From a checkpoint of a small transformer trained on Wikipedia: 1.75M parameters, untied embeddings.
Each number is 50 + 12 x the weight over its row's rms, rounded and kept within 0 to 99. Layers, rows and columns count from 0. The size before them is the row's rms in percent of the matrix's.

# k: layer 2 attention key, 128x128, rms 0.131, rows 24-29, columns 0-127
# q: layer 2 attention query, 128x128, rms 0.136, rows 25-29, columns 0-127
k24 092:42 57 52 49 44 51 38 42 68 39 54 43 49 45 71 46 76 12 58 62 42 38 63 63 31 24 45 58 58 71 43 58 50 37 37 50 20 51 21 55 47 59 55 60 31 45 46 48 47 52 35 52 43 36 58 49 27 52 56 34 44 37 58 56 42 63 61 45 72 56 54 36 45 56 72 36 55 58 52 65 56 40 35 70 41 33 39 54 64 55 66 50 48 46 67 56 72 40 48 65 51 62 56 54 47 32 59 69 62 47 59 55 51 53 57 36 45 42 38 47 44 76 47 54 59 46 55 31
q25 101:68 38 49 58 50 25 39 62 53 69 54 60 73 52 39 62 41 58 59 50 65 47 60 64 42 49 43 48 41 60 37 50 43 56 60 54 44 69 49 42 29 39 44 48 46 39 48 78 39 64 17 47 50 32 44 53 59 64 61 45 22 43 15 70 50 24 70 50 41 63 39 31 49 47 56 45 45 53 55 48 54 63 60 49 47 40 64 32 34 31 73 45 51 42 39 39 54 42 48 51 58 49 67 60 39 62 53 69 55 50 62 64 45 40 47 39 69 52 43 51 48 46 76 50 60 65 52 63
k25 103:49 57 51 65 66 26 78 67 35 22 40 35 45 35 62 38 50 46 54 36 48 50 30 25 52 35 67 64 39 51 46 48 55 44 51 52 60 64 60 63 57 47 57 36 36 53 63 43 68 52 43 52 40 64 39 21 51 50 53 62 71 40 74 51 44 55 33 54 66 44 40 65 54 46 58 75 47 56 52 48 46 51 47 49 69 63 19 58 55 48 54 53 59 69 52 52 39 32 34 37 60 62 52 58 53 54 59 46 63 46 44 46 57 35 63 63 41 72 35 49 51 72 35 48 68 48 56 57
q26 094:47 59 58 69 46 41 47 16 41 52 57 50 69 41 30 47 59 46 41 47 30 56 37 50 56 23 53 43 47 70 61 49 58 56 42 63 58 71 42 39 69 44 51 55 60 53 39 46 63 48 36 35 18 53 46 52 35 38 41 20 57 56 64 53 41 60 31 53 35 52 55 54 71 25 45 43 51 40 41 41 58 45 69 37 68 42 49 48 63 32 48 74 33 37 61 61 19 49 58 60 44 54 61 61 43 51 35 46 59 56 66 51 63 55 37 42 41 40 62 68 48 62 51 43 45 48 44 59
k26 087:62 30 52 44 59 52 54 57 70 53 33 41 49 48 60 67 34 56 59 48 56 50 61 53 43 73 34 43 35 51 29 49 50 69 38 41 36 40 71 46 44 76 61 49 52 53 69 79 38 37 40 68 74 32 41 58 43 44 58 53 60 49 44 52 61 35 49 41 45 33 49 45 36 61 64 53 73 43 61 57 47 63 39 60 43 47 55 80 54 51 68 14 48 71 51 42 65 48 29 66 59 54 41 34 48 45 68 45 40 50 33 52 47 39 71 47 55 70 48 45 49 47 50 36 53 42 46 52
q27 093:57 56 35 63 55 33 43 46 64 44 47 78 52 47 39 36 52 66 43 83 40 69 76 49 32 39 33 65 63 49 68 58 45 77 28 51 64 35 51 42 61 33 45 41 30 54 35 50 41 55 51 48 41 57 74 34 64 58 37 63 53 56 56 62 55 54 47 47 40 57 57 39 33 57 62 52 46 14 53 49 48 57 50 73 49 57 42 65 35 55 25 40 25 47 40 56 44 36 56 52 54 51 62 52 54 53 47 51 56 50 44 51 66 43 70 51 47 32 49 41 52 62 45 66 46 52 31 52
k27 096:64 53 59 45 56 66 73 44 67 39 56 45 65 46 62 78 53 52 46 38 59 28 42 52 49 36 33 46 59 58 37 41 64 54 59 54 38 56 46 52 57 44 31 59 65 41 55 37 71 49 51 34 58 42 34 64 59 24 59 47 42 29 47 40 35 53 57 50 79 86 52 67 63 54 52 43 51 57 35 47 62 56 41 56 54 38 65 41 43 58 76 31 50 53 50 34 47 59 53 52 73 57 37 44 57 57 47 55 45 50 57 56 54 62 30 45 55 67 56 66 29 42 66 23 51 51 53 71
q28 104:58 68 41 26 45 43 59 63 51 31 61 60 41 48 53 49 37 66 52 57 45 35 59 62 66 43 41 57 41 53 55 55 60 54 42 47 45 53 52 60 39 29 38 24 34 36 56 68 56 55 48 60 54 56 47 61 53 60 60 32 31 41 45 43 39 56 37 63 86 58 57 72 66 64 47 37 45 46 50 53 66 52 60 65 38 49 51 40 68 66 66 47 47 51 32 49 68 38 59 59 63 58 29 41 29 22 66 67 60 70 48 38 37 50 36 56 81 49 64 47 47 59 39 43 55 58 54 43
k28 101:57 48 56 60 41 62 57 42 32 46 46 47 44 35 50 71 52 48 72 48 46 68 56 39 51 46 68 33 58 47 54 43 24 40 47 53 48 40 54 58 69 63 56 69 57 52 43 48 76 50 51 28 60 30 57 76 66 38 45 58 48 59 54 60 47 61 70 48 51 42 41 61 37 54 59 54 55 57 56 47 56 28 34 51 59 62 68 50 49 36 43 50 63 31 41 39 46 43 65 19 33 30 56 52 81 71 39 36 58 45 52 56 58 48 80 70 45 43 59 55 71 48 45 53 51 25 51 60
q29 102:64 49 57 63 54 42 36 63 73 52 47 48 69 41 57 57 50 47 57 40 56 21 45 41 52 63 37 32 34 35 43 47 84 52 31 53 63 47 21 41 38 58 53 46 48 43 55 32 54 50 71 47 32 50 44 33 55 61 29 54 68 54 43 75 26 44 54 39 63 73 66 55 37 48 52 28 39 33 44 53 43 54 44 52 54 39 51 43 67 55 50 49 48 36 43 65 32 52 60 42 74 63 68 23 44 63 42 65 33 54 57 52 43 66 53 40 44 50 63 49 59 40 51 39 45 54 57 62
k29 098:55 48 43 49 46 39 69 68 38 22 46 44 56 42 42 44 43 68 53 74 44 51 44 56 60 29 52 60 37 45 25 68 39 33 67 37 41 51 59 60 33 42 52 56 50 38 44 59 64 68 35 54 57 43 51 49 32 36 59 61 36 45 41 48 63 65 54 58 47 52 10 55 44 50 65 59 41 61 41 44 83 68 52 66 45 47 50 54 32 59 61 29 52 63 55 29 47 33 38 40 43 47 38 34 49 25 51 55 62 49 60 47 31 62 42 39 53 45 40 45 29 38 60 58 60 48 52 56